Part of a small language model's weights.
Size: width 96, 3 heads of 32, vocabulary 3126.
Architecture: LayerNorm before each block, rotary positions, no biases in attention or MLP, untied embeddings, normalized queries and keys, attention and MLP in parallel.
Training: a variant of Adam for these matrices, 94M tokens, 11497 steps.
Each number is 500 + 50 x the weight over the matrix's rms, rounded and kept within 0 to 999. Layers, rows and columns count from 0. Numbers have three digits each.

# v: layer 11 attention value, 96x96, rms 0.0971, rows 39-75, columns 0-95
# o: layer 11 attention output (transposed), 96x96, rms 0.0903, rows 39-75, columns 0-95
# q: layer 11 attention query, 96x96, rms 0.14, rows 64-95, columns 0-95
# k: layer 11 attention key, 96x96, rms 0.124, rows 64-95, columns 0-95
v39:510575575478457451497520504484519559530380497493483421478486542542421540448525542473537525522596446544303500535512509490475596495541506517478563535465536463586554540455481375575595487545457391465463451460471448542502348510617583448532579424494567461508447568400409510562489496520472621476
o39:544471547408595562518370513476445519480478526436530511425478469472467585532436486502521497437526401554454631544508523463485520498540401494641571431439579469507576573498497507454535474467426458433500542387430556530601448430662519462490472449531479496496473632477528444585413508537472589479
v40:412559463495550514516576477401452437462587506520469461432489437429461506464482384511530486445409509583458551546559526561596550531499483427473565390441584591526462478516478457493539391512514475531510527555480524494502461489538505451533579510505505513504607542499437543562557510475422448512
o40:442454466533595510542484525462478496574410521505527556411526491456496503512569338557449416472420505568505506535466588517627523551488406506504516281459560507536446501488469500508600492523506521468543522493331517517483463503534501489491589485619551492521519457535484575578494476439455438530
v41:499399541365557467485540457594509546617505530456530623525625447469521492582566491451638463515592475526581516564465520490512438517430467520456446450526596509449520449531593567577478513435541482507540511473553461384409580512442509497442395467450564533562581478541422523495500554544450537367
o41:469520490513459534453566446577539473524571456519520529603575502466370440522577532491526492526507511461442490596351494488386515517425591614490322629464556473452523457509498486527452554481472620457487500632523402602463535424383598495449449463540536463508509479450450526628514552496445471452
v42:549491430512507542520492565493641530529515429528466545446618571505436441484489612477387502440578532489496429595590475524527601489581525518490611496557534517463527398526372416515563534468553679396554400543457508523531547496436672531535410412461437512521353515395478404446526431510620604531
o42:495412578426525419489491495566526544459434347476446425468469438449472509562469582491536610549636444518559402544613603427656592417553477436452533610625484469434593426495466492500523546494552560480533468650438527524576504499451529531445475425451279535463543628387623483479507489620541427451
v43:424563487434479452459482538523452486607438552526384472473551563562427463493468445479536481495603459563551393455500577500521584537487535447403475532492549548548410391441497385506541565529439483506529596546512490477418517468447566474536561527492463488390440499476575627540515423545512414495
o43:576520465429615542486518518433491502492442534576451500408459499501485489591514429474445497452412391511459496418571636390537514558478621514482440456567527518576431488456467511491544414555366546501533509459588518691533524481562500521441473479512399547521575448433507554646546567602462456525
v44:443442403431522571472507413558323471467600515449468487483436473590494500479505442478453581502518495482493357578437566491579497515526501481514460531401478527462420529468494484529505568401506418507485413673594502470442617515556482598514515505506470506541603604456474503584571374481486548455
o44:516526447487470624536607515503483416509590439487492362477569473562498438442515408443484531510480613496625380536548353357499429585449444437523500361466528474498528450548475527524557515529464499470570526532459465569549556415580430580492559532528496477563558447418558499633588475438385553429
v45:525503454435489516415488547505498574471556439521463386556470456448518478498487450465453619571413566621443586618439443446606573517450505514607607619434537612525549609418476510369527489501492522397451540435438536461537431559440378542475434468589502501465459494526519448450469503487405535460
o45:464554425431531545592475452452582568475482580538530544478481534565535487444502459411510592541466489511545504648414441590607451532516538438632598513431528510365476492485488545438513369541497577497460493397407489346471496411521512485522499562559472420480549421569531488281567486532404551433
v46:539466474437389512443483496530462361590510531437472393628641516506466540550451527608505525502536416503550568455598540491524423551449480628444462495592541560508448537538447515460497412325598509509417542577525469636492486515484397446421515465548535599489586497461486501463525479441524487527
o46:521506359577422569481441502464474408567510466534493483544517559494368436567516397483499583570524593526449600641621488448488360569551570574480506445519528464599419503570515531430465487397481486470566449518459355659556573488519481482454556410508597565571457518455498509317497563537521537389
v47:544593424445498512450508458457371473491545596521494500540547492481502459483486412543546494440410491555479518519493570465533532538589495550454524539439506479529574565425433416554476422540509475555444520537519483458498478529538509454545578461555482444421626520449443545496486548518585497429
o47:548544474486501523536345496448429477447522536534508541470511502534510501557500415546470441499473577519528465593474421611588470587545482548503543314491513507544511496446545515536507488516417483463448458461445501558537465516579481503568475479512456541508503462482534563501499487484456485494
v48:440485490555501474516557476473426343428351524485478456446355455552482467492571500531454411485501455560469391424532488516576574520540530444446525488443481468620414530591410494509512482527509476562522453604567454707481587589592426399561593440507521381467512440482510542538459562470459507484
o48:513402513475523477551397578429509520526514440396494484474464504445521538516430369578440456488432475532426543416563532477509465624576509480441637389456474594580476486532483461500467408460542458581566509419483490509654588614605445529587636496486565433463463420484521507705429538527387557462
v49:465515461520462514544451431580563487494498582487423555565662501448534475485488584525433534545550369420501457510583531508575519541567459560546341553501423542470575527504485465478411612453497610544503498547547554538553537446421492487477494540522477528494516503572419400445410392534449414578
o49:482537456450426464392586478541543512409458482591486505545575481515474551513487557562491457567579573543623415480625372507554548445542603507438481610458494510614547490544436515485493518521489390450462451592512394623582468449348440511451485431481570505504473485541534422381554542469451459522
v50:441460513580483445387512379701335520508478617473514501464537438532562559521586485556508475535492547419517378546528527405599511502424461526424445429443475495454444477487609610540481664452494576507428403554553506483433526510508379488500479528476473672626608511459406460549519557449581408567
o50:423575453567351530441656427537446558565576418492495452537511485477518523385557377467543509588546759496541505411475428408499394507363444484517380457443525469572556463599473588506455587441377473451489445612617431627522530392466492448504508598553599504534454499436493472636527551560510487402
v51:469603480540498421460494541623550420522528483501528513588514539492515491534507522394477520508380553541513457476379563491489566491470554513437442522465475561438494482452577541415458471537495499480432598434602535585519447499587490505486496650629488533474534463503566522554391465491496556431
o51:520579455492458522516595571480492531526532573555533499542458539614523446428504470487391455535480562536498523561520501585493404471435548447566579425499454532412500486511454498490534352454464593469485540332684578612433501482487470513425462602443527534516456417483469475398472513536434582466
v52:490474496541449534455386559488478458465597379494609540473594436483562520476598485381432514544456489606421527598557445546558397446527491579575477440465491586461537619449516461542512463578526523478547495497450589506501393421363614563550433501484501531576493488487493522408459500463593667592
o52:357567439572520447435485520569507515479491509405464431495504521530552470444585589491594407583585476597466454641460398514635541389494359445438446497447527567494544524524478473548516481595480515455465526645460577443431367388492548601521531480369434468523509565481477545335432486589497543527
v53:588519488494480510477510466497537572542636460518586480488477461464408457455541464484416585477441492535604659590595483481437412586468481497460521457663512503445518536546510630385528458389522548423574462433446473471489454501514501499439517496436501421583423417486608451566496524554499557454
o53:443463486500512489557564549456400460625546340480553509537463412525444547467521485414502569478455432495611506526399584675423418466548509543520482586595493422521426481467595567437539511482608658495466476550363476397428509460506570483528447475473570444516474429543585537452471526482591480437
v54:551478507507464527590502478499503514496552608494561509465590428436469443572468552548548484404425472522546459518458430536431422455433517471561411350523509428475414503476525557558488490460432487585507494475405554364486544435488475506445560551425532535560515603501497496518497481518615552576
o54:516481503676467408450534494561424460516486511498508520613518499514532497531521549508555473493566450508486394468559466464549557452393506498470260516558464507526486430488498482549515635545518486448505527501533492404453470501531497496470442471466626525530584528419487447526474456429612451548
v55:505508486499622493613536382376470513454502535538472555355305452504475406576559474478509428431515466428436416529593504613478553464521490416557479429471469524479529560557509480519464455498601454561523514491525532463548564466531534499507587479431467425326558551491444550450587402510453548572
o55:478423605518449424507482518563508457439413501432511543457495459500548547532510579566516380470549354489491424382618443669540602459514503396400505389492485514513558472489485457564534594541564430562494516510344524496504472551475449634483515427553464539463582482560397530735581530395454495592
v56:421488384552492525439498450545422537428550564456444505473610532441561512502494498427539518588522406522427384524446455496607606543508479520498364419498479621482417484559521505621466526457457494524468523511454619397534501510452465468517536505442560520543528556496473362372556466577465544649
o56:465537447528440447458657423594509510471502554555482485559651500496485501524518472533541398550519496475469423460604370409730615522394541473475354453401560540516605456484417456584485548490442463418502516545439506446619454430473439559462493536523462490465553458546508490409577537501490543489
v57:536553495536517437430479556456480481587447496548486485497442508447489502488491552450469565556593545470436571501522510415456522499483452504529498552448475431542614353497513412550481486565483495492425462497612568535538524448554575558542501523479484515643502439572510511543511542467420471449
o57:505497557413549521458467437417510491518477493493566547472466480416532560447517556485459597460503641588564547471465509466336474518536395544631542465406498441531559506502509501507509492518484468461462466462637532425446468466461549538489507457513443487480455558631547481502471576526480529505
v58:639494553548526437392469577680532452513538436560584455463521448502519544404455428429486469543542545505498419464407531530644490484337515502435532603448549426508445405412654596541484465421456517472564531492492543404547418544543482571382443561497451474559511509518517478510428572497489499459
o58:616546438500496561476504477517474576547563480501544497527440555499603371402444500480502553465565571531518478396400562474619382473293485551538404628448526490415471490519554468534484381499461628554524523432546602612409476422466505499409520579492502437563514511666473506475493471589380545489
v59:465552523517506528468502407495517475475397518541495526453507421603564516470618605601487475476512558547512434480492459592562608500540550551516432479463558490544462471462478440447466511487469428508450488539608482548522521465537560489514404505444478530337618523498503560563513427522520457452
o59:561549579452469444449475486442526485522413514486497457498528570517563526461496499492486496508467526527505503524587450470600451520499573488506594418517452551467493495486486499438535331486500415524524500426518517638555529493515531461558513455414524454524512485481448531779449444472591516511
v60:400360451485512424470515521479538462428385570436513596421519544486429565533503545501528473593581534412447450490494580460439578542542518436372481446488413586472491597436554423539484412510464432453562560548602467590540471520519447577578484520579479525538524606502591518414472473536522396550
o60:533521485445465577563514491588597516484578573557438387470552472526525532541455517568512489578539463537492543369574432479290537506471618464448466340545508456433497611452443409519500548458425385490572607503544563673623433516494417464449575491513518534496521494544464508481475526415491416449
v61:540554435495549479435524553472475440506388622539423480495508564531530560438386525609549467540350464518545520429518477527511554494553548453486513474613499462488472553455412469382509329519378323594484540436394486460639454564580437404387571520456560414388466469509658576442502534508575435494
o61:665474484496415472498348535414457523458467559577525488564500553499585519605424498534460458486425410463397526415535488545621479518465693569463551427656531469441425537389526490537519372448524417581499522308509552402555477602606503480544532488520526538489493388602499525396466498407629467557
v62:434521362507447476474512478466477509399445471531629516411666497455532540388535480481569430473482474439398557492488516537565529487500477472495589587481524606485481514508524523394511520511568425481515503569450501527493448473512498467608501402471564428566492566411526561548517432512537448571
o62:426476419423525571551468476501451527473462450593464425445591519504522515501503417612579340531497499523474512496431484507629490478470430573494533502570455491589571584489516502471507433469457424475535557499304551417461444541538532440493612512505562452484493632500454556541469515541535447450
v63:484518445483525498668570515431492555485478598540520463527549534609568483525518519387570521506361535436501420477421494645422635447582458472601433545489439469440539495486497453444486634467505467505429504422387450430410441497471435513426465505577526489490558553502511525555443448503540535492
o63:419539492464422501549620579579472508342463608580513487589606489587599516620495525476493498512498483470409463501517490599548564417519362408459422619556436482450610486457492496493563539537514358464382539468548494438435452488496524493464399497556580521449567485338419514492530407427591529495
q64:505456564481524494503468509477452533469500506454480516478483469543480486540591551546440511474490508492481485494555520491487500491586550456556525547489472502473495431590495509423588425452468508530548542576538522470468534444567511469479488503523501553473516503463447469560524474507489490515
k64:444546564534527503460504548482465528514409544494482508563497449492479524403489552491513555479382558461535567465514542503516507526527489494496520507558533419530537465466489587451483503481455456513473450476478490538470538467535473508462560537474541473478459503438567501549421479490443517433
q65:558425452462451521574489488471416509543518617525560544439529541499542522538472524508473495550446482449517528499531413486552440562572484398456490521527571407535557498545461528448527461557540481483463479486466501496482557482544483389539507482510512541539471445479516520590487362466509523536
k65:477510532497491501464502557608546467639556447485426382566509504526489502477556483576519418514477502513473464427409444464562481492490488511549563422421507546531453521515491492518556482504492518497486482526562518562472464567538521473480529502505484514448534542467503419483602509508456488515
q66:507521474599523527508465553507465487524515501517463474550495517526548503532420436565505433484526422528410446487554562538508521481444526569395493487521505511473515482455477448520571536542464477496513553509514456529491477470514557494438554509497479514542525483535535572425450529559565482502
k66:475526528502542459511627547475516459472569428489488445526438493527598393518469483518550475479544514522435508540558536495458572463538555459477427497490479456392471586452483518593538491471486501477504554583458498437491500434503446545413519414488447538483475501582415542396546482562552523526
q67:511478504539438477486511468507617498563494547467565499506451528431541554568479471519576482487534453512526528475508514513566480524476506455494511471520587463560504421513587491461428519509619519476454439473447475520479475433478516476507463490498461525519400522555446556468504477458559533521
k67:526470354470460555478417465438533563499456575538624606436539561524480557421511492486559517577475359464480616530630496471505491514522496470509562434481516519443562525507467441413534456533490526511535506409501492440511507559469481511559472517467482460487519529510567548548456424487513560394
q68:490456551540477446530511499481511514511486440423523438567477528474520518581536475508549586449556489457491495537556592549453438480449573524480455475618543423529567437523508542492439595468567559536505498506482423494500513435483560462481436471533450539515461535515409492420425496429596483457
k68:441413530427375492363514451478498488512479580496511490506526593434489617485489477433561510497446414504507556526512496473565490628461484537525485531510587525523474488552518491476462464457561539499416453497554422529545478499462545517593471584598493430605506469491508492632521484360449487457
q69:503477452520426466498497477580509439483525499515524546456468478470532526532491465471502435523460491466523523476417501521529487490479530525563491537474561476562538474499518498460437563500551445506489436430492483481531501530496518567522459488436477430547503519496503489570508478495473461543
k69:488483561464490495487497422487427458531485501540427455543516456549525512523515514546503517528568547536351506538448516401478692538526534467472506528445527491559489570409539584506557444475510505527399381558510521532528515548597428461555514561487465518560611475513452382453610555500414348509
q70:460487488495543565564478534524411485533465491594523550476540435498384497391443561503434395593491505577499496445482422436509522469493420516486580543435400542447493539531454552532632360513497447479559523562566544502468539553582486543511543453530620521493551400501557494584565577534368499486
k70:540547497544570505532509498504576496477539468456494512527504536517511469548509496495471520455527531466593443460532528550480451398453549488523483413554442515489496487493475473490463592499454483504572550483471526424431489443495512458468505469445483536412519546486514492369432495563630555503
q71:522502498544471488487499502485530499462472442448519474483541552526572512580513461555487551597604564473464498508524513527444476502455552504442478495558482507488651464503447483484486511493516499530499533447483495471448491447488558475495487438502489559552570550493475489396450512480553556530
k71:363441530437354478443596484471503522536488571423556533499472594472539611540579489425512504498468409423482587614532525487588486641437559505538488528496567438578598448539494498459461482446520594530443441452546392493572588452393533485572491540599414433522454559509464473419520446370488516460
q72:455482571485494507523508473476564497609579576484457502495466533453535476544411557539593483403419420504494550534578505558329488523414516501525440412594517545454474496516550493476541508439465532532487521438544484515522499480461474486483531534514420463491455533612565547424447415546571501506
k72:637471449519474455463489360469548587447500516521552521422415478615411442437487480540458546478419432549571568542487560501449521554555547493465533503525480523473406556440507447457522509440431478415542506481572520539550363535468554598543461635489459419429502508526566551594464519514468449441
q73:441515542442448432450546433530449495504503428517543501580486428495467524432577515526445531534508542455485509423504505443523465538480463577547504529551417511531456473470495534490486576545490508435456443556549467535529530522558403488488435471429544470499519459521534481513544554534458368492
k73:442532545527487528527488496518479403475487502506370506488475527436511547448448505532490519548432550547594545473461465439563426497477493590503474526459598505510536472488455495452492446483450533532479518450562511535509626437470478480460578492505534556470436545523492479514474469461493531450
q74:475538486484487488482512449513396462495504561492489509505461554492563545456473544456506480548507472444420471484442447440496532528487515453524488552379558529480430500504507509459450509599508544526434531506479525499556491508508559495585520558507504525471550487590474486427549528494528470541
k74:500581507461456496525521549497417416455420434541564448417439524450453555507433478505466475565459578518408483528542468468604435437498506524525528553447582506498532609541479435538554476516499459463463523461537499615492475476464489569485517508527525501526424468530440463556545495437479516511
q75:528507455421526467507571458470475619453491438521490483492473538490487572502501448538552539529484544616433527544465496464465464616501475483498449569453485504494522534445493534454413459431455476482503503497448582433546423518506550488564541546439548490489509524520558503543493565495490423404
k75:542498504447475563580449589458484573504482436555515519416559462398513564481499498554539552523449533536538522566529420437488486527573458571457437516453512554487493530462469544469526475509500511503534411469395506525482477466436508476532472466408493502512540481521528550524423524501489576522
q76:525516479486522477499524535482510567497527460528454461535464524565458524540459519546515509538480529544474529463515528470373470494442548540504444509573446424412499495542443509487501490456469457495486504486505448517497534492574553533480466546535573576485465459538494489515468506521544519404
k76:530469556492549564470503492542537502509503587457532456562449470560479474453519492481533468490504478397530479543520572506402446544478539452428562518571433584425465537415522585577531530497510498465517472514485490444469430565517443482509506557489462501452461479507456550507415434538612443552
q77:458460538455489505400528472501436481587552433506523460595465467477502573514494546461567474483520504432476526435472483488566538442550490473517532553452567483490472453461493488490550599499540460492479464545603457492458531517552482534485446650431528501571472509459516431519488502504559476483
k77:458581600502467491482480483609464413475545518473469491500525487525452403511564538488494427531429488535492524557473506533523354484505493606518502471405512553505528598490515521518504477532383506499464527525467546544491531508426453459513445494521506474500490546522514444505578370502524497539
q78:579492506489559469543502585461525487452536495498532401597542526475526547566490473471580547409512521489539558618530456588419489553538504531468504424490556530524535428454519422468509490602601502572426503443368464427472413434502598503537417550509463478542458550653461512406424347483511543472
k78:467521562519479558504408464492501570466473498519567589478530455533509543562533472425493460573591488554416485509450452435533477519483515553466586571459522553493492546414492407484453437537564542511474476447528429528476509515502594517588372572542516456561433494469472504517521584448485447534
q79:521493517547456496474486573531497486504509480451501467602517486527505476514476541472485499542528542440475519480583587547526474449527514459468468473583564429464472515555495511513538597444460539538513518553474444528464520428497516464444472453408456574586469572432456528396519498496622549507
k79:448513554489473516388454497494482438456433554533434429548434480612481524453505472501473573597512487476533534496457486451518562513577494505487580441483513430503532491525458496488521503478493482524453461483558529545521524546570444560542526573507468534583396461495514429560570510436397409505
q80:454492534450625517527521454430504547510552469516376474500492510490500487546458455510582482408500434560495497540498514497486443523460498482518480456547465542449479540493479512503509405430503536536571533441529486514600502498421509468506559539395520470437461523563581469446455550546549441421
k80:578441522524516467516511581440578538466519448510449469435575487479513420432528506484501497477445536508566556503527501518416502482512535536511507462521472499405490559423574468481518530448517500384482488590457474437528414505469544579483512535473475456561553488525503564548475433515515423576
q81:517548432526496488488512563445495500471518590499501431555490560481505477498464518508494436515476518502441522522451474472571488502528508448460527502462600481482438500544474547527452494477476434462511509426490542559502397590595527545525558562505558476460414470522447451515536439499588583518
k81:558528565513509558491522447517545482415484525436522555532522465427478479444555484507506499494475464435508506501540474533471452466457488553495460576567413486416526494524517447513585522579505543523524526478443441512470539534497461481486498561552491466515521519591429544474474469499548477514
q82:421466522486475474468560490491514458487561546471449493394476454489513468488457513541492533464415565450495454539491450472578517542489542430465500498485519566540436498513489532481513472485470506475493476489562563572565472651507477504529530482517472461417501466498523466499537464508518454559
k82:487604499477493509504554461510512545472504495489513460529512504401483518426479441511395507525506448533550528434537462484521472545479475566464591653453471514488517575480515408526469468519419539486553605469548479563450501494450447523455572448524547508509538532546509483566493489453437486483
q83:526546503621572534529473558531540591434590434491447446450445416534534507574589416495503538365412471577478411611552624564490428477506496410454435404569570477490428492448457529530525618443433547515683497424457505545472442439446510566468585515558426493489494590555454487438425492479524482437
k83:494506447465473460456511473603537540634602464491493476555549522463521440429528495585421560499444442488559560524479490502461595560480465456410417464557591489517456458470541529475506506468431453532456514574515483469570489541558432445399507542455460506554574548476584445506501575527408466483
q84:518472546437516497438580490491477531439481451508489505609546514490477513463574591440435534500554412433610585448549450490549469508631487574513459435538488508532577418508462428425562653634576508572410412515542435458469541485493492535442434545480480528596426471446495502422514466475455479473
k84:518491554570496563525513538515457480549478580466452514490476478522485467505515543453612487465361526504467491508414451521605444414543563609591501461416559425506483490447427521456501347488611605542449412460553499576493500430629483479478455587494543488476568471503540510502529366406537529487
q85:516568453560396510481476506569498510532494521514549500504527401462453493467523574543514474568534566567456564372524507507485450471431451581493512542596451481483546482513544590512518537429457512408510484487544536566455552542585379537451508462529573456616491556475487513670465518441456500448
k85:442474461488555479488501490548447553550541526505484459617512483510459481568589517598524486427445473515530463560506510537508519497485458465470452447541479561479508441444434530497429546486447542555509484471475540474480551463522536428538471477469450527447491565486602458425517526565589556475
q86:534557462468565489473472464498456546460517523475395456428511532492501498515446468456523536470475476512464475507453510493621491543539508482466472514452564532460396552461494515493500430445447529467514519464517572549560438516436533490521559527484499481444544526533519508513465524537534485522
k86:532498537558490490476514552523526565438531456505476495466542410456537457481568517500418498490507571513535501446632483588545514460560476492473400557558510471452561571431490533602531548578454513479491518458431469495524483495482402548379547479486503514526366478539600543576407421536452444523
q87:597531409549466479544494576545548496427401557488548549455544561472509413502452551469406461573506485476491527478496510467551546508549506470528489484474530424508536523547483483495449521525469413554447484571501558439446442493508476499403466459517495533542476418477499499485538507539523602559
k87:555517509546496531506467527469531495530440543478529484527513463507461516472527523524499536474484468393518408481563417577563522490547521478502484487567477423510495408611408513529556523579563519535515478482478451477450537585537492541438529487513421525429425527479494497518486437507479532545
q88:556483558489563575595544516465622560406633450495493375470566460466634521663512399508526554317349535594608416642542440652534467520535497472463427327472588490539542480428423499421465564518500581641661488373322427533431501393397526439543578619440412477464473502589560492425458314578509552511
k88:484441523502490517499507458429687449382483458534465588439424468413522560535494448488516482389596562458566419526568440432533498498419414555546537672456390483434535504649445467485543596423474628448483514443573518559571495468392528574524504484601491403495521476573458517458555546512570416477
q89:515496599512471450525580460471518477516545415487463437458546509535502513603493500538493556466471635476559498524529490539438487503495541529428405411562406469439508471489438535440519528377435479488515483492568422509482530547451463512452439480457434563467487585462527544461491453506526454522
k89:529492526485442531479515461560602490537509517500429372477525505585517535432424452530427528565491531453544507543446501456593457613521435578484575615489449467515540507424503557496547500415344615409548542459607470556486477582392424491432480486496504462526464477454468496634497420502433452419
q90:428537476472538454523518472515522594458531526541458539497476372479493552453534513570533488431419519541539548540516522490440505532428461572552497514519403483493500513554466535467508482500494533508484500486468519556535525510452488530492518508549517472461472466527478457497505489501411450431
k90:603483408451516470472493536508545528603564458535465438522502533502447488472472563535517543476491514483610444489507496493497544493494502375442467445521510645456437517438488509508502489481523449567515478451523510475550410508488535508506578443387448491424468598531585582542444588549611487494
q91:499488531594376508445533510517465417536506552527644533414479572503513559516544533448502421519470483487455393508490435485531494480490491509500465559402575564524518451478538496483476471564572520483437430497496469531454447438434550576530450484535457539546486544514523486560567476480534524597
k91:398623614538438436493535477550484493444432493512503463492396480457467479548532547544387454511485518464426449524476497509563484482501485490478434477463573491549515522428466525526458444451411480520476538468513577609485558473537412466502538502541564417521439455519454512593470437515520561527
q92:473471433513518572509493506539444502517580516525458497561398454444526517449496475481501433401528425484471440525450489453603474532449508400554546462480562503525464476452490525481535515519566588497522519463441525492525524546457540505539561556558494449526523545632521496487469490452462495495
k92:492513496520511444523545527484474525557528470495567590500484489433513508506485552379536443530527474640504515548513475513421545392546566542523465561482526545524449460520461464528435368558560379556504428547440560527534468491638524512536561560507501455393579458556507440478589507469485496523
q93:553461513486569512509555540418548471417603431471432350525544499445599559629470446509558473399408491548559438629491465550475484541496479502556489444557514585524441489421446436418536468548508512587566497405415457499497478515435607508557495618494414457428477527643600514418460429539535465474
k93:472612542541442497495498446484587506433545482523540670451551508484463450487496527448492453515415488538493540522495515537505495487484556579441538557405469528546478566385529470549557476460530521479469535534445539501489462523509446480496508556517472425547563519516498514521510421465449449553
q94:555520448437579499486493488462530595520477490529454468512486536476498503455478441536522540503488501519486518525535546501499431519481459509517481485532451541523479528454485472567448461465440455460525498459479539478519462496477495413556546461463480458467512515549618554567436484543448507416
k94:518510454570541464552487477480532567439556494516480578438567456460555494487495498514594546442510517492661529464576477441404517528526492479477472488548495509439486434491509567480490603497578525445560451528380523409501487457391523437503481495421467478481530494499500589467460565544477546549
q95:537490499406514485604504519440521522483529385524483428445559503444513536578465430502481510536458627540579448545452456560480504568492457552531458484466398433488586551494451549445478427393477462516566415521503520495471553444504533503574592508470498520520526512506598480562511465522420395437
k95:489485473461555491483551442559619558494597479497534574505547434486495431497562490465489476447476489462589446508548485524463528501553494516470477574508408515481513463546468577551523539472481520438554505489443516426526451522418459471453451413478462458442523493540543510432467475594545531543
v64:578451516507486511494461463552484503450449456495555471503448504426538462508506560493459487501516493431513403544556539535557514512500493482544459534502428481463447537432464501507543484463453551500471448458409469520476502486545599509531462535499481532487501432524437447528547542476459466530
o64:449518474480548581532465490455514450501488488431479483483512498583496522513502431493554514511483520498507466499478474479493533440489509506473529439511495515487494519503482522450540543464546546495491510541487476405514544507491485511462537490517498472548544527456490483547481502494544485480
v65:488499424520496449534522532664543508472457441446534500525543517463564490573472461515529486470592539513559468476474507565513449484489533451581490494456525496506499502610519506532476469528464502569519483410462590435491436452488454453443468472501538540474467472543524497459468478504504536543
o65:502507454491547473530510524473516488559453387480442449533533516514481425458534517575507613505531608513388508596560553523433513512468657515482480493539434482476572539491440494558465514496469531518545548514513455494566490485553494489414504469448477533529477587431492492413409479497533470418
v66:478434421473499515548496486453529534469462515459541537556422491508472491624524479560490456488446472437484466467447532529485397496452510519659539463490489519485545528524528527471453501543523525500479520472454522535483532506524555542496565462558500466507528467467576532481468479499530497548
o66:456514470509566492471448455478518490462413480509453503466537551490492518474479508526507515547532541502503537514537423527534520457511581516468504485460513476546484540489498509477518476493464581420516516521472545501506470474489543485542488512523533524456492490477443486415529574443559554466
v67:467514485468503452508502520538547499462505529491537512509423470428493516593508480553488440500418490459498423537475529502463426432470497449540428504520531544540487567531453580515467526518517500528483503506440512423525544455576548464511547442522573478480426506561487499451501499496547579504
o67:479481542458547470528451469503534474494491427531491511463553514539480471485525504544522506507538541531471511539540504462426519482537709535456487496557479510465527536455545506499552442463456524499513504482502473546484515466486469508481499483480522520530485449452514524441442561349511457435
v68:493492515463527519469429522556518491466477477585545483476522487416521505514541523602550474491498470475450487488574531502443511495513520494451449461531509500434449447582490559486550509423500521472562476514516436493552426517474422438480540518595546485489483514469525423538536467487458460606
o68:470512463568482496544482487502502529507535522528512516426508490478609436444488460451506451501462472519542469482455482551537488531476547510538555595461523529618567537510526483510552510582553499492499449461466490418494532500470440543518572488457430383506482469546562554542541444434368514517
v69:544461489493507490522523472478407497511483459503505445463504479491529552588505485516514532491653489534529500466481544414501616542488477552547536536481487440462514484365547575507452489523471445513495488582484514431550533529534524488474496541465513550447563440472484512534445643488497530490
o69:515545457498497497466582505505427463524516468412496470563468571504509526560497506447480491507519502447458574545520518482474503488514407442496513419503553457442493489476508460490569511522466513579481531482508476475499468470498493538461437560500523516544483574445491467488483484588553635500
v70:565502406461512444499482465456460463447552567566567544515487519612530539332504473462506509464515512535477528484642518465513593498459436590403556564527468561477526521389533410535510550500487533479526518562504466455529449508552558528538505515491473470479530499523558615569491511475480459450
o70:481512580557376524481504466553535501477535584531532541497486490468583482547552526459486454555444452481585561486450425517425482388555388470548513491435525516515519481520530520511537505464457389510479507495566502352420489521462545487465445591524521505614538549428490420526541442447466547552
v71:526498429583522566519528508486469505500422546549524526503463488507480510425508493586532514459540472506531483429516506461524455525451477516464482493583573463495434495581553563458589522492508566439558507529525410498487488533426429475484477499463481479512566489523484512494341542458444517499
o71:497541486475478437504541529536529466452498466514545498436575501454510510532535453432402487524479538491586501507457454557562559557544380457526579522420507530613492544509467442466467476562481410561502535447476534448472523526493554545498580535504515433511459538517534470545532435441392502512
v72:482502517520509478464465522525486507501501535494431477497527546418453473509533510383472495485472455534452440530596479549523518518539505509459531435549459454512568424584470510531540508476463519409514521427518455501554504502508503586508497534503572495504446489499482501479492499506470501548
o72:492446461487487503520473511526493549428456516524467525562507415521507444448526515534560512515499475551488521530426516517588500454497431500495504555492487530494538528486472483459501494543551475529522508552477468537489541518502479448518556481526511471446504518542478504517488493416493495465
v73:494542503479467443528522528394516456486396538494513470483420558533474514622495543507410524619440544458383491591522504542510504511493539522565485487446474436503546589423505457583516350513518501482498502526500582484486541462537529588512484547570488555470485512529546548531520488472454542494
o73:506484464485532515477435478514431553490499496392426482565488547568450521520469519482551580471543607506529580484539495461411458469560490526466539429552471450442466514526463568432435532415484472454528523562486443574492539448541516424512470472550553620467502523443416500491476552442702514418
v74:641566615498467543440505444529412504582471554501520420536563524521472557425496487448459538452483482468465597541445479531500579516547467549604478506513539458457550461487437616431530484481452478484513492581538460417510437505531524468490470540452533530492562518515452448480508543502587442511
o74:513494549453366450503507491463500486543535532490518472512473533505552536522479589458448483548515488511444464430509499438644509490472286462557553460508505471406508463495518496507478491516526489511468507440485466436493526509503416515469487538498524474492508558400591523587491507674595557463
v75:615569438554512441527449530490560538478499473481605535479512532464554517503497495543496490485509554496474478504559515535501482529497495536534522479476494528554525521480469498585450380519485440518550546460423481396487452487502497518417486519478484501513494481506571483485527549433576550459
o75:472493510527482461499543539505472475537471453481429423537498534561544514530529553518473617562531596521453545526537499547429514414498576548523537456519420434397537479525483504504485510456465478527479554535580458387509523468514503430430413525451531623555503618383505479416437462427567501440